config.toml
vocab_size = 29987
attn_scale = 0.125
init_std_o = 0.00441
Each number is 200 + 30 x the weight over its row's rms, rounded and kept within 0 to 999. Layers, rows and columns count from 0. The size before them is the row's rms in percent of the matrix's.

# layer 5 MLP down (transposed), 1536x384, rms 0.0723, rows 229-283, columns 320-383
095,185,233,237,167,217,183,190,205,216,178,183,294,229,223,228,196,163,170,159,151,262,169,199,214,160,159,235,146,195,210,207,180,276,178,207,163,171,153,233,209,162,196,211,208,182,180,261,210,168,213,170,201,217,208,212,160,202,175,161,151,148,154,235,184
089,150,206,187,217,235,207,199,259,221,243,203,202,155,215,243,214,188,183,206,199,177,174,197,234,202,230,235,217,213,184,214,199,205,211,147,196,253,140,178,253,145,207,211,207,255,244,182,162,204,214,229,205,152,201,181,228,160,206,186,227,222,201,179,194
088,201,245,218,232,249,207,188,221,160,200,155,202,171,125,169,158,169,176,167,170,186,147,186,183,213,162,312,221,182,224,214,230,252,206,191,248,204,223,209,219,130,220,231,179,238,169,190,215,257,182,188,200,191,193,201,173,219,167,203,167,183,208,189,203
068,257,184,149,171,226,227,178,225,231,244,242,252,180,217,185,250,219,169,186,224,236,197,212,192,196,270,255,257,180,242,186,159,172,261,233,184,219,169,188,197,172,195,169,163,215,211,216,199,195,215,239,193,181,257,212,146,185,199,179,173,177,205,226,224
082,206,195,192,189,178,219,221,214,166,202,143,199,183,219,184,214,263,189,207,189,140,194,182,210,217,244,166,193,222,184,139,198,201,192,148,187,185,175,198,216,245,171,197,272,244,175,196,188,230,209,197,201,255,207,191,230,234,258,158,193,198,185,203,209
113,199,208,229,171,192,212,196,187,235,152,224,146,231,185,186,194,205,190,164,186,259,213,214,233,206,198,155,257,214,206,217,230,157,228,111,248,239,179,157,167,196,177,168,205,176,182,197,199,178,198,194,151,192,221,202,205,198,225,198,216,195,162,186,244
088,168,221,146,177,132,191,202,182,219,212,198,196,172,179,206,192,198,267,214,215,145,227,194,185,221,231,155,145,167,204,212,200,200,172,197,171,198,214,154,238,159,225,167,201,223,218,209,171,180,162,184,251,206,195,200,128,202,185,194,193,171,208,142,182
095,186,174,184,234,226,215,159,189,148,254,191,210,192,210,239,211,223,151,173,130,185,162,182,228,211,211,195,192,207,217,195,174,137,190,181,188,163,205,191,184,243,209,220,180,232,242,162,223,169,197,237,213,205,222,165,183,210,178,283,177,230,210,165,150
093,160,221,234,208,134,172,161,232,245,267,184,128,185,261,189,234,202,203,129,225,144,201,200,210,210,229,192,202,190,202,160,191,171,203,199,182,182,221,190,200,196,187,167,205,199,203,216,246,173,154,205,211,276,205,209,179,138,219,194,216,261,227,183,248
094,222,248,180,184,181,234,211,232,204,249,208,216,127,271,190,182,200,225,182,166,169,175,155,215,201,267,191,114,249,229,193,169,234,208,212,177,238,225,210,206,200,157,228,185,241,205,209,256,216,190,157,192,129,229,222,254,228,238,220,232,196,190,201,227
102,189,189,197,207,226,160,206,252,202,224,161,178,226,247,150,147,198,201,220,224,202,181,228,207,228,142,165,178,194,222,193,193,187,178,132,259,213,224,186,262,250,180,197,180,189,235,221,247,153,169,204,224,253,233,229,223,211,239,258,204,190,157,217,226
115,177,211,230,184,195,188,172,173,209,249,218,191,149,159,194,224,174,166,174,199,239,190,159,193,201,223,119,190,173,174,200,201,162,179,224,241,177,160,223,235,199,213,201,215,177,200,181,207,197,225,169,200,190,176,205,208,168,177,212,215,190,179,224,213
142,236,172,183,90,202,199,189,237,181,180,209,207,169,140,238,189,194,193,111,250,195,155,183,124,215,186,209,222,155,155,206,132,171,193,249,260,174,156,149,168,197,199,176,221,216,237,135,211,229,173,191,190,228,203,184,212,190,148,200,220,194,196,220,219
106,253,194,184,227,235,231,180,246,189,219,209,184,180,187,190,223,193,133,241,224,191,174,161,203,215,242,216,159,228,191,220,226,209,224,176,210,244,210,187,226,219,166,223,192,239,206,203,158,193,210,170,261,162,164,240,159,227,203,188,158,238,203,197,130
100,209,207,193,195,165,196,188,157,145,217,199,187,231,183,156,150,254,212,158,140,234,197,236,177,191,155,212,239,157,178,181,183,201,246,185,280,192,165,191,259,172,131,130,200,191,238,172,137,200,187,161,197,194,244,230,200,163,200,189,171,227,153,209,163
101,204,171,251,146,195,193,163,209,114,240,209,160,177,253,179,207,167,239,160,176,171,192,241,203,237,204,215,203,203,182,209,183,182,166,181,277,178,196,159,166,209,267,205,174,249,169,208,204,214,170,244,243,236,255,185,172,158,222,261,225,216,208,195,228
093,166,150,220,177,251,195,174,166,187,203,141,135,153,208,192,177,203,183,184,179,179,193,215,173,226,176,180,195,186,170,268,184,181,200,134,208,194,198,177,239,184,194,215,179,177,171,215,230,225,228,209,234,183,204,160,249,226,236,193,243,238,210,150,222
100,187,159,232,228,238,207,203,198,232,165,177,198,243,171,212,193,138,168,225,234,215,241,203,183,195,154,202,247,229,223,197,194,170,213,224,218,197,166,151,209,204,156,207,208,235,156,202,203,237,189,188,171,225,199,224,194,193,227,237,218,219,182,180,161
101,225,210,136,196,204,204,252,210,261,246,147,162,153,201,216,170,251,216,191,218,168,170,168,209,184,162,212,273,204,224,204,265,184,220,191,169,212,191,183,191,211,180,250,192,182,154,175,212,203,209,208,171,239,244,268,162,230,185,210,224,190,222,206,193
098,201,250,260,219,201,200,239,220,220,157,180,210,221,195,142,198,195,253,224,166,235,227,195,200,140,173,173,246,224,198,192,190,238,213,193,178,228,223,253,203,225,193,215,227,189,151,222,208,209,203,218,191,209,231,191,210,196,206,196,183,189,218,151,196
105,209,205,134,193,213,243,145,182,182,258,260,165,179,169,174,209,178,143,196,217,248,211,165,230,204,200,176,220,171,161,214,200,157,274,185,191,183,226,221,234,166,169,237,251,185,218,243,158,187,186,206,158,224,168,213,247,242,188,229,235,222,202,221,236
094,218,241,192,203,184,178,197,201,181,184,209,205,202,230,171,194,209,185,250,212,185,232,200,153,217,228,154,200,182,264,259,153,160,183,224,197,179,230,239,182,184,237,200,225,227,180,192,178,169,217,242,175,213,177,226,266,200,189,159,248,179,130,168,138
085,201,195,246,213,220,203,200,220,195,226,162,195,198,206,211,179,228,195,217,252,235,168,207,182,270,138,265,207,238,223,207,267,196,179,225,211,144,209,236,182,205,197,220,237,195,237,209,136,215,213,195,204,193,194,214,253,220,180,203,205,230,216,179,193
088,212,176,206,243,240,136,217,206,216,177,207,162,177,202,150,289,217,194,240,249,184,245,159,175,202,197,216,182,196,221,223,215,165,216,216,183,197,234,194,220,207,189,171,216,159,217,188,246,208,181,171,237,168,238,187,209,186,243,197,208,208,203,184,198
070,227,187,208,181,211,240,212,222,233,226,195,132,203,259,199,247,152,240,219,230,214,194,198,220,212,189,187,193,190,195,175,195,222,233,182,183,230,209,186,223,258,217,198,194,265,169,191,162,268,222,217,154,178,134,204,159,170,223,221,183,234,176,218,223
121,191,205,180,241,228,191,252,206,202,260,154,181,248,204,178,180,227,193,179,213,219,256,223,183,267,213,150,212,189,208,137,219,202,166,208,221,178,181,162,213,169,225,250,193,205,195,217,163,232,201,214,213,200,270,173,249,221,200,197,174,237,193,218,202
114,253,227,194,268,181,152,204,244,204,273,218,220,225,230,204,154,204,192,222,211,184,245,243,217,203,165,245,252,210,200,177,207,256,208,168,196,160,228,209,216,219,236,178,186,211,231,209,227,222,292,179,201,193,230,184,198,250,166,210,205,216,194,221,196
086,224,231,145,173,183,225,213,149,224,214,217,225,210,207,196,168,215,170,228,169,208,163,288,142,231,203,171,242,165,238,186,181,220,209,193,232,239,235,189,189,188,150,202,224,150,191,223,236,217,162,209,180,164,204,219,254,199,207,205,234,183,205,239,186
099,180,186,175,196,194,220,181,165,207,225,238,201,226,200,253,210,184,205,217,239,216,255,219,224,213,156,231,196,230,188,248,249,183,172,215,158,214,225,237,158,191,168,167,236,189,144,193,217,229,191,201,249,158,177,186,157,188,220,228,191,178,194,159,183
104,172,217,204,198,181,216,207,194,161,190,205,164,184,264,291,209,179,211,258,197,201,177,178,230,196,225,214,219,118,171,215,274,192,166,221,160,191,228,174,211,242,193,240,253,219,227,180,195,178,188,215,207,248,225,177,160,223,209,239,215,209,165,199,232
108,164,232,197,216,233,201,196,236,230,219,186,231,259,223,224,184,207,213,209,201,186,162,154,217,181,165,201,253,195,143,181,169,182,206,188,175,191,221,204,204,257,163,220,147,223,254,221,234,208,213,214,182,242,230,276,188,239,177,239,214,175,133,194,189
087,206,205,211,221,223,142,213,234,216,226,214,212,177,203,203,234,222,262,197,236,222,196,176,244,206,196,159,191,165,182,214,155,216,214,214,204,180,165,178,214,182,169,220,216,285,226,213,227,177,208,165,176,165,223,214,238,158,210,230,267,265,148,213,209
099,224,189,165,195,183,219,228,167,155,221,240,216,214,189,197,229,218,189,169,255,194,211,216,202,177,204,199,248,203,175,247,228,218,205,193,240,182,176,215,227,216,202,181,186,205,197,218,145,226,193,256,172,186,199,167,235,211,205,199,227,209,149,138,229
084,193,210,240,225,235,180,209,238,238,148,230,176,183,203,204,188,132,211,195,203,207,207,211,168,190,195,201,229,196,246,177,176,214,251,260,168,239,178,250,172,264,184,140,192,191,172,172,180,220,145,176,248,212,223,186,168,262,206,199,179,158,148,249,185
095,197,219,210,207,162,198,176,190,140,200,221,217,224,227,193,189,201,207,166,193,205,188,187,196,167,142,163,265,175,181,193,206,240,176,208,207,204,223,204,176,148,202,240,184,232,200,204,223,210,141,225,171,153,203,208,273,264,207,248,225,241,214,220,164
096,214,252,230,187,183,182,214,198,262,217,256,207,210,208,160,227,222,228,181,239,179,183,200,177,182,243,211,205,228,254,193,233,202,151,213,192,170,155,168,203,251,195,165,172,232,167,224,125,176,176,226,246,190,231,221,194,198,241,185,167,119,177,190,229
094,220,210,186,212,186,136,187,209,203,171,151,257,194,204,269,230,177,187,212,219,197,154,133,183,200,219,137,158,193,225,209,218,213,149,237,173,231,177,233,157,220,245,181,127,195,199,153,150,239,230,169,211,229,156,152,229,195,194,245,200,197,193,205,250
115,257,209,178,231,242,203,196,183,227,239,219,195,255,185,195,206,210,183,221,206,218,158,213,226,183,229,153,245,187,218,183,215,185,237,127,172,221,187,243,237,169,228,193,142,230,207,175,246,227,219,200,228,235,272,178,251,222,214,174,208,234,223,177,208
099,178,157,169,147,176,179,178,216,252,172,165,167,273,199,175,219,174,225,260,192,224,200,164,163,214,255,158,200,185,128,189,238,214,228,168,158,240,222,184,206,186,196,193,192,187,179,178,291,246,208,196,164,174,186,178,221,167,173,176,253,215,186,194,255
109,174,184,166,226,216,172,214,204,179,284,263,216,146,215,187,248,247,241,167,202,150,235,226,230,254,196,188,201,172,201,269,197,190,207,189,155,172,247,205,220,169,230,227,181,240,170,237,196,220,207,176,207,222,147,219,194,223,231,205,217,195,235,177,215
102,187,223,150,142,169,192,219,229,186,240,177,164,202,145,221,220,193,230,200,205,190,164,184,199,176,278,242,238,175,200,226,187,165,213,256,265,208,255,221,191,198,194,194,195,179,175,252,165,212,122,219,213,233,197,216,171,241,208,199,252,175,200,184,169
091,201,194,147,174,164,234,159,166,247,220,188,211,193,204,226,212,171,251,170,189,218,170,130,211,186,197,180,167,255,208,218,257,211,199,231,173,216,200,197,265,184,201,237,220,155,156,173,217,157,256,115,176,151,218,184,193,242,246,174,217,204,123,194,156
107,190,212,176,207,167,178,237,177,180,141,188,235,244,180,174,212,249,258,164,201,246,110,217,133,222,194,131,197,191,159,195,188,205,171,188,213,226,185,181,205,184,171,236,190,236,180,197,181,130,170,179,168,169,216,172,217,225,154,186,235,153,169,173,226
096,224,179,196,204,228,188,187,217,209,165,178,193,262,156,177,203,206,170,198,184,229,181,193,156,234,184,179,246,182,214,208,199,184,209,203,229,222,159,215,134,227,182,234,209,155,187,160,224,204,123,138,197,221,186,225,187,193,174,230,131,236,162,178,249
091,201,153,227,259,181,103,124,250,247,153,225,222,189,260,243,185,199,241,181,234,262,229,191,183,204,173,184,201,205,183,198,234,209,254,186,204,254,206,221,210,202,190,214,183,165,182,175,236,154,190,182,165,175,243,174,175,178,212,159,221,227,211,205,191
106,218,273,235,200,259,147,173,157,169,218,179,205,242,186,221,186,195,152,185,188,190,225,183,154,251,192,206,196,179,222,232,196,250,205,182,253,217,219,240,183,162,224,172,188,161,150,190,169,206,154,180,200,234,185,222,237,179,169,202,183,149,225,203,184
108,201,173,168,149,211,215,225,160,241,181,168,230,190,203,256,222,258,240,270,198,192,190,238,210,188,220,162,188,226,139,199,239,134,170,217,198,164,246,191,204,211,147,225,175,235,168,181,206,219,241,177,192,212,203,219,190,177,187,243,153,162,250,199,202
109,216,190,209,162,174,175,186,148,232,169,189,221,228,220,162,149,186,193,194,182,170,213,144,248,189,168,147,235,231,171,233,187,215,159,171,193,239,183,164,189,161,254,133,189,251,208,199,161,178,214,203,143,198,213,207,235,186,217,217,171,173,246,216,215
102,156,248,221,186,241,198,220,206,187,232,188,174,182,202,176,159,192,191,162,183,179,245,193,174,155,190,180,232,206,141,279,221,255,203,121,223,235,228,195,173,199,202,178,204,240,205,197,203,177,209,209,151,203,186,160,223,225,192,203,236,199,182,209,214
095,217,230,224,227,191,228,229,199,170,217,260,176,163,188,225,140,162,200,152,251,173,233,226,150,225,235,152,193,246,237,230,188,208,214,152,209,201,237,157,166,205,210,209,205,159,145,195,235,245,222,191,199,193,201,210,201,164,213,184,196,190,224,217,212
113,203,219,196,235,206,193,165,239,217,230,214,227,169,189,213,224,214,203,137,220,232,200,194,194,184,211,132,212,249,197,179,181,197,192,174,230,207,166,194,179,238,246,148,182,234,181,195,203,177,200,187,161,185,169,175,217,207,213,268,223,216,229,250,239
098,172,202,214,245,201,247,135,204,183,177,178,202,188,186,178,207,247,145,153,183,178,169,160,159,273,231,198,221,132,204,216,227,159,224,223,206,187,228,212,198,204,237,195,234,196,204,191,257,235,183,192,214,193,207,239,159,142,224,221,157,178,212,171,222
097,169,230,186,213,227,151,202,201,167,205,195,173,229,225,197,276,140,200,184,163,217,211,201,185,187,257,250,240,226,210,192,214,201,227,178,179,176,199,204,196,172,182,233,190,218,197,189,147,235,190,203,171,202,139,203,243,160,176,209,192,227,187,116,233
098,172,209,214,233,184,153,236,229,185,195,194,194,191,144,206,157,230,222,130,211,205,231,226,218,257,181,150,236,194,183,181,159,216,179,175,229,143,179,174,224,222,210,226,222,237,163,202,211,202,174,166,198,130,251,232,180,166,222,197,172,244,202,204,226
095,214,212,239,196,254,227,202,242,169,197,206,183,147,203,212,247,200,149,198,242,191,206,170,195,187,196,265,206,210,216,217,196,215,128,273,248,223,188,303,180,220,161,199,205,248,189,219,213,231,185,176,278,193,230,221,175,274,166,217,182,232,211,223,149
# layer 5 MLP up, 1536x384, rms 0.0751, rows 230-283, columns 320-383
091,193,253,149,214,233,209,211,175,115,174,204,224,188,225,270,190,178,213,137,220,249,269,198,225,219,208,151,216,143,162,163,204,190,124,164,224,192,161,209,209,216,192,178,214,197,204,196,218,217,212,217,213,212,252,203,199,261,169,193,140,169,228,228,196
089,226,222,193,191,298,155,175,169,193,202,163,245,201,173,150,159,157,174,221,240,211,243,246,171,205,175,210,200,149,209,224,190,228,180,235,188,182,172,184,210,234,181,196,195,144,214,192,186,200,177,191,185,212,237,216,136,157,266,194,193,186,188,187,183
069,219,156,166,224,228,283,186,226,201,225,209,145,176,229,168,226,191,222,174,184,179,143,199,237,222,192,220,211,200,214,212,188,273,250,192,274,213,251,191,223,164,223,194,233,223,187,200,212,181,192,220,189,253,212,187,188,195,177,239,239,233,210,213,249
085,129,182,140,245,210,242,176,183,257,189,213,184,202,198,243,216,212,232,164,192,249,209,227,224,216,243,163,248,215,225,158,216,233,179,204,196,242,278,236,151,181,231,277,196,172,160,204,189,178,198,195,165,175,209,184,201,193,147,205,175,233,176,164,202
111,169,216,230,203,190,196,209,235,192,236,195,220,198,208,182,194,207,148,185,229,212,183,182,199,232,189,227,154,194,175,152,204,208,210,254,230,219,186,231,220,232,219,189,195,201,189,168,146,176,182,181,140,196,251,243,144,194,209,195,224,221,225,163,185
089,189,181,199,228,214,173,194,181,226,247,205,180,225,157,194,159,239,167,162,199,223,194,197,226,240,222,214,183,186,214,196,225,213,208,182,241,210,152,231,193,191,237,195,156,136,221,216,173,268,155,241,227,254,213,165,235,206,293,197,187,163,230,204,163
100,214,169,242,220,217,170,227,184,243,198,152,115,190,257,205,187,239,192,189,250,185,172,190,165,206,190,187,178,245,149,222,204,203,216,202,184,280,215,155,238,213,252,156,177,239,172,233,305,201,231,175,188,219,157,182,238,156,193,179,258,163,227,187,212
092,204,145,181,185,170,185,189,182,147,217,222,186,201,240,215,224,226,210,228,197,267,198,162,214,207,172,160,228,173,191,214,185,215,193,190,209,160,192,243,226,200,216,224,203,207,159,189,269,194,250,170,272,201,223,173,219,184,159,168,150,195,175,231,166
094,190,161,202,271,210,203,167,127,229,192,194,219,226,185,235,159,210,199,158,212,230,229,239,157,203,198,212,214,157,167,194,231,161,122,192,215,166,175,220,210,209,211,213,173,151,197,226,157,204,204,184,164,206,259,180,249,193,193,220,272,167,251,173,159
099,193,239,155,200,214,190,247,190,200,177,213,213,185,140,266,173,181,178,204,221,193,229,153,167,209,166,214,229,251,222,220,185,221,200,194,225,216,232,212,220,235,219,172,233,170,237,206,200,230,197,175,161,202,233,214,191,182,221,222,205,244,180,198,287
103,214,225,224,193,181,191,227,241,187,207,221,175,163,223,203,265,150,196,196,199,209,218,187,200,183,204,270,264,213,215,190,223,184,170,176,226,263,125,179,227,177,166,169,235,211,167,207,198,230,194,189,173,217,208,221,190,162,231,176,183,242,144,209,229
136,213,229,240,202,208,237,199,241,174,218,203,179,134,127,186,196,185,188,172,189,212,193,220,153,254,196,197,184,217,188,241,189,166,255,170,181,187,124,170,167,218,208,217,177,198,184,243,139,196,180,203,208,160,200,212,143,213,234,210,200,235,178,223,221
111,225,173,224,241,242,150,186,158,204,231,229,205,225,223,184,237,168,166,285,204,243,198,226,216,184,222,173,214,147,256,205,218,238,180,196,178,146,167,180,226,205,238,146,181,160,174,235,228,254,140,203,199,178,123,238,191,169,166,162,206,154,175,182,211
096,125,209,179,233,180,196,169,201,220,186,231,193,187,209,160,212,208,209,175,199,171,220,216,170,220,191,175,194,188,193,237,271,201,179,198,171,184,218,183,241,201,260,218,232,216,149,166,186,205,196,201,183,213,198,198,198,185,231,171,251,218,162,198,204
103,159,185,248,216,191,171,230,190,203,216,210,210,175,236,238,249,187,243,162,201,245,209,138,204,191,202,218,249,215,217,193,192,200,177,251,185,176,216,185,239,218,176,170,180,222,224,207,238,144,218,248,159,158,171,180,176,189,169,196,203,241,207,202,184
098,213,209,148,222,268,190,181,166,173,205,143,202,182,271,151,242,231,206,217,188,177,188,153,174,225,209,202,222,164,199,209,199,167,176,283,181,213,231,224,206,240,181,231,233,219,195,228,209,183,224,209,204,220,213,192,181,192,216,158,147,179,197,191,276
099,238,226,136,234,218,187,221,184,237,242,172,211,174,243,177,253,191,214,246,202,211,210,145,215,182,234,266,197,217,171,209,206,216,200,228,176,229,192,210,192,167,152,179,194,214,178,214,139,212,266,235,204,270,202,160,198,195,168,178,158,169,136,191,212
095,222,151,217,167,214,164,176,194,168,252,182,185,184,243,168,213,211,170,251,146,172,182,169,254,230,186,138,219,219,169,132,161,165,193,211,228,254,235,162,166,152,170,205,154,168,208,202,173,245,180,173,184,197,172,160,219,161,229,202,135,242,172,222,190
099,214,190,178,194,214,222,141,179,224,292,238,239,174,181,192,192,211,189,232,157,209,178,172,228,175,195,215,215,235,169,206,203,162,216,205,215,215,161,173,181,190,186,251,216,199,187,172,180,182,150,175,222,217,179,207,135,183,222,205,183,235,179,217,150
106,241,225,166,150,222,197,186,213,198,206,138,258,213,247,217,196,206,203,155,197,202,240,213,230,248,219,209,171,152,205,140,242,178,192,220,209,176,223,199,251,190,172,218,211,246,121,237,198,202,201,260,236,200,193,247,173,200,211,186,184,240,160,222,221
097,275,157,233,217,184,162,239,128,185,190,197,184,200,266,178,255,197,140,211,188,221,224,235,163,217,198,194,200,186,165,259,193,174,161,200,204,175,203,187,180,200,175,200,171,221,243,192,187,214,213,190,162,163,169,255,189,223,200,183,178,277,148,173,206
089,228,169,192,204,222,218,181,234,147,183,222,231,155,164,251,229,147,204,207,189,200,201,178,224,218,175,213,170,213,158,232,181,200,218,238,194,166,242,241,144,167,274,180,207,133,154,233,186,171,129,236,134,203,171,204,192,200,175,195,157,123,175,218,205
087,208,214,244,181,197,184,176,207,236,174,200,168,253,161,182,233,228,274,239,198,173,185,158,220,157,178,177,221,163,189,260,210,215,195,194,210,218,246,192,216,205,166,190,220,213,218,113,213,187,209,187,234,108,176,205,171,156,279,195,194,201,179,152,176
071,160,195,197,210,209,152,233,186,255,186,263,219,206,199,149,175,201,165,220,198,201,215,211,180,218,238,197,231,162,186,240,249,230,203,210,166,151,217,154,233,120,188,216,185,212,203,178,225,227,169,239,213,187,201,158,176,222,217,201,226,155,213,187,191
123,235,175,216,161,159,208,165,208,206,208,242,229,225,220,205,207,147,211,159,161,205,176,197,202,164,190,211,188,217,171,245,183,222,163,168,192,217,241,205,220,212,207,176,148,180,207,161,157,150,233,215,185,216,122,164,228,145,195,171,232,233,222,191,211
105,174,188,194,165,212,212,178,240,193,186,229,227,222,181,164,204,196,206,218,215,149,156,219,185,242,209,142,173,143,199,175,226,211,186,188,220,188,190,238,216,167,196,148,236,215,259,189,163,177,185,226,252,160,191,160,174,177,209,203,193,185,124,183,183
087,209,208,243,195,260,217,172,172,235,227,215,210,186,155,261,184,187,151,152,162,202,169,208,243,228,161,183,200,220,242,175,209,224,178,220,238,161,195,230,211,246,233,195,182,194,169,190,137,184,166,242,203,171,182,199,178,201,186,210,237,215,170,198,185
094,210,199,157,211,166,167,229,207,205,186,252,206,196,237,166,242,238,171,220,198,192,241,256,217,219,185,206,223,211,236,197,161,227,197,212,179,182,212,253,221,286,207,188,207,232,194,156,151,211,213,249,189,128,245,200,171,203,189,206,201,203,239,222,197
110,187,258,163,117,209,166,202,175,197,219,236,206,195,177,172,245,225,242,166,200,156,154,218,205,209,255,265,147,189,181,236,161,216,161,216,199,197,247,210,185,281,220,222,176,214,239,183,218,214,216,213,202,248,189,161,178,182,240,201,204,163,193,187,243
101,184,224,262,188,200,181,235,223,157,237,194,176,226,170,192,252,228,244,201,221,173,140,212,203,190,237,272,158,222,200,224,193,221,162,189,259,187,182,183,227,224,211,226,180,198,238,217,160,199,175,238,191,203,211,146,192,183,225,175,192,202,236,151,225
085,237,231,192,231,215,186,235,162,260,200,137,210,235,192,186,148,206,196,176,230,232,146,206,243,241,187,156,195,197,166,189,172,252,174,232,174,204,188,212,210,200,182,230,205,223,189,174,225,197,190,203,136,175,227,178,188,170,186,192,120,197,162,228,98
096,165,168,203,186,225,160,166,173,217,163,200,200,190,212,217,223,213,191,220,216,208,278,194,202,229,218,135,180,219,220,167,243,203,201,262,251,187,212,200,202,188,214,205,165,247,189,202,236,179,173,180,225,203,192,161,201,234,224,182,178,164,241,211,229
091,175,208,215,217,170,246,213,208,179,276,193,163,186,208,207,222,223,232,190,176,143,193,236,253,192,166,221,261,194,237,193,158,223,211,182,203,196,206,202,201,206,208,151,182,206,232,156,205,151,249,175,210,145,183,186,157,183,182,212,246,217,212,222,224
097,232,239,194,204,173,251,199,172,209,224,200,184,202,213,223,230,157,178,237,209,204,220,230,198,250,219,202,196,221,198,132,177,168,160,170,202,190,185,212,145,173,206,181,218,194,166,235,182,226,203,186,192,214,222,202,184,222,244,144,223,236,180,234,160
096,217,182,221,171,190,187,182,242,201,217,194,216,173,213,190,195,156,168,229,202,215,222,238,185,199,225,266,260,141,236,228,236,204,224,190,200,198,183,163,188,165,229,135,193,204,235,221,187,231,204,154,203,242,202,196,240,233,204,249,178,246,221,208,232
091,230,232,186,223,209,213,144,214,222,170,201,237,205,239,265,222,120,177,249,159,222,180,237,175,125,152,225,178,190,205,203,161,191,177,221,261,186,199,190,167,236,223,182,177,191,239,195,173,193,190,152,209,195,221,201,209,170,134,255,200,184,194,246,218
109,205,176,194,212,150,216,149,184,206,145,204,177,169,177,231,191,209,163,211,188,250,251,191,143,213,176,193,150,243,188,211,184,210,233,203,231,238,133,189,210,189,181,248,187,226,194,166,180,189,187,207,207,178,216,178,190,276,137,140,181,237,209,209,182
110,200,198,240,179,202,183,187,128,223,180,197,170,185,161,152,178,221,188,201,211,152,226,176,176,240,217,207,198,186,237,215,236,236,181,170,207,191,248,174,205,194,205,182,203,208,185,219,247,218,256,208,206,164,190,186,194,161,254,235,232,151,191,212,179
102,186,207,191,181,268,239,214,134,236,220,192,177,271,218,208,183,193,190,224,196,226,201,209,189,182,189,212,189,199,197,239,204,185,184,207,188,164,188,182,214,166,190,176,181,161,180,198,230,196,156,175,162,257,216,169,181,183,212,196,193,180,222,207,215
101,210,223,219,246,169,231,207,212,152,239,208,176,142,181,181,193,155,228,195,151,172,170,179,247,224,192,197,171,169,278,217,178,201,216,212,230,136,225,230,149,223,217,161,185,191,152,186,170,157,153,202,159,183,156,169,181,180,172,178,203,204,219,170,200
089,217,160,266,143,246,195,170,221,123,214,223,198,231,220,154,179,204,188,211,168,216,184,228,199,206,190,232,182,202,193,191,194,183,152,217,253,195,172,176,222,282,174,194,245,171,152,287,262,197,132,190,260,223,233,183,189,182,188,218,205,218,193,213,192
106,186,274,128,277,184,176,218,194,217,189,229,205,190,232,137,178,226,191,244,183,148,209,233,167,242,165,213,228,156,192,220,197,174,220,181,226,212,246,210,187,183,214,210,221,195,197,168,215,225,261,264,155,276,242,229,207,198,183,210,208,225,182,195,176
092,212,186,199,198,259,161,181,199,189,230,210,200,164,191,203,164,240,212,182,211,232,222,247,205,168,269,192,198,160,197,168,241,192,218,227,154,199,199,238,216,208,246,207,221,226,159,183,138,206,193,212,209,177,174,204,152,224,155,215,214,170,191,262,172
086,152,151,188,246,256,232,164,162,173,250,177,193,231,215,191,145,216,204,203,202,158,183,210,181,231,201,223,208,205,222,181,185,206,216,212,182,162,186,199,209,153,195,159,182,235,193,215,179,239,243,137,186,226,210,191,263,169,198,195,179,224,189,195,215
106,180,172,265,216,233,187,150,225,185,230,216,213,239,185,211,223,184,196,237,265,225,211,245,151,224,143,238,194,204,198,170,174,218,199,216,219,154,176,133,216,153,144,229,229,241,253,206,175,210,138,211,239,191,177,183,168,152,155,190,184,115,211,224,214
107,206,136,190,162,155,177,182,197,257,169,164,250,228,188,161,165,185,210,202,212,171,170,262,181,216,220,227,194,248,116,187,169,210,192,192,204,219,211,180,251,185,197,208,222,174,186,211,190,200,219,144,164,178,202,187,217,196,186,177,217,225,235,229,186
110,220,165,229,145,241,180,204,177,190,195,169,164,208,216,187,196,225,171,196,157,179,213,184,167,156,179,207,194,217,208,211,186,187,148,230,185,194,252,199,155,188,194,258,191,231,168,132,218,156,224,197,227,154,166,217,171,181,208,230,133,126,216,241,178
102,237,136,139,212,163,236,166,177,200,210,194,213,207,210,194,171,225,159,171,202,214,179,198,162,229,163,176,212,215,197,201,205,178,226,262,178,135,200,172,197,194,197,170,229,228,204,177,204,210,230,228,200,184,194,200,218,158,243,211,226,217,158,238,203
094,258,154,210,221,204,159,195,198,146,182,207,228,188,200,136,202,208,160,208,178,235,261,234,195,260,233,229,192,137,170,225,206,212,200,162,194,225,196,241,169,209,188,182,182,215,219,214,210,219,221,228,187,201,230,225,170,203,194,229,241,200,174,221,180
105,238,231,177,264,224,199,213,214,224,178,206,195,175,204,206,192,202,234,151,162,162,147,221,228,178,191,178,208,186,233,169,175,180,184,199,220,191,218,196,169,210,199,202,239,229,197,212,210,189,169,176,176,152,225,241,176,156,221,209,192,197,163,194,193
107,179,199,197,221,232,192,191,231,174,174,194,218,186,225,221,199,175,214,196,202,216,161,191,199,151,180,163,218,252,221,193,142,231,215,148,246,197,177,197,137,175,204,189,160,203,191,209,164,194,180,215,194,170,230,224,209,193,157,244,209,194,122,179,213
106,210,203,193,232,245,188,215,189,191,205,167,265,149,168,192,232,220,258,197,213,224,225,175,189,194,203,133,199,172,195,264,212,216,175,167,228,257,183,197,186,219,256,190,166,181,207,232,232,178,254,192,194,174,212,197,215,201,187,188,188,190,203,219,187
093,198,196,200,167,255,170,218,191,201,180,228,205,215,155,195,203,212,241,223,181,238,188,251,146,207,223,147,211,179,159,218,202,169,199,211,186,167,204,141,197,223,236,143,165,179,178,212,244,219,179,232,214,214,168,148,229,186,230,215,189,245,175,156,184
094,183,185,195,209,200,205,196,226,225,196,228,196,215,197,181,187,202,185,184,187,229,203,222,206,197,245,224,222,265,236,230,138,172,212,148,228,211,169,201,224,192,150,211,241,241,238,220,230,173,245,163,205,221,231,238,255,209,193,225,202,217,209,235,188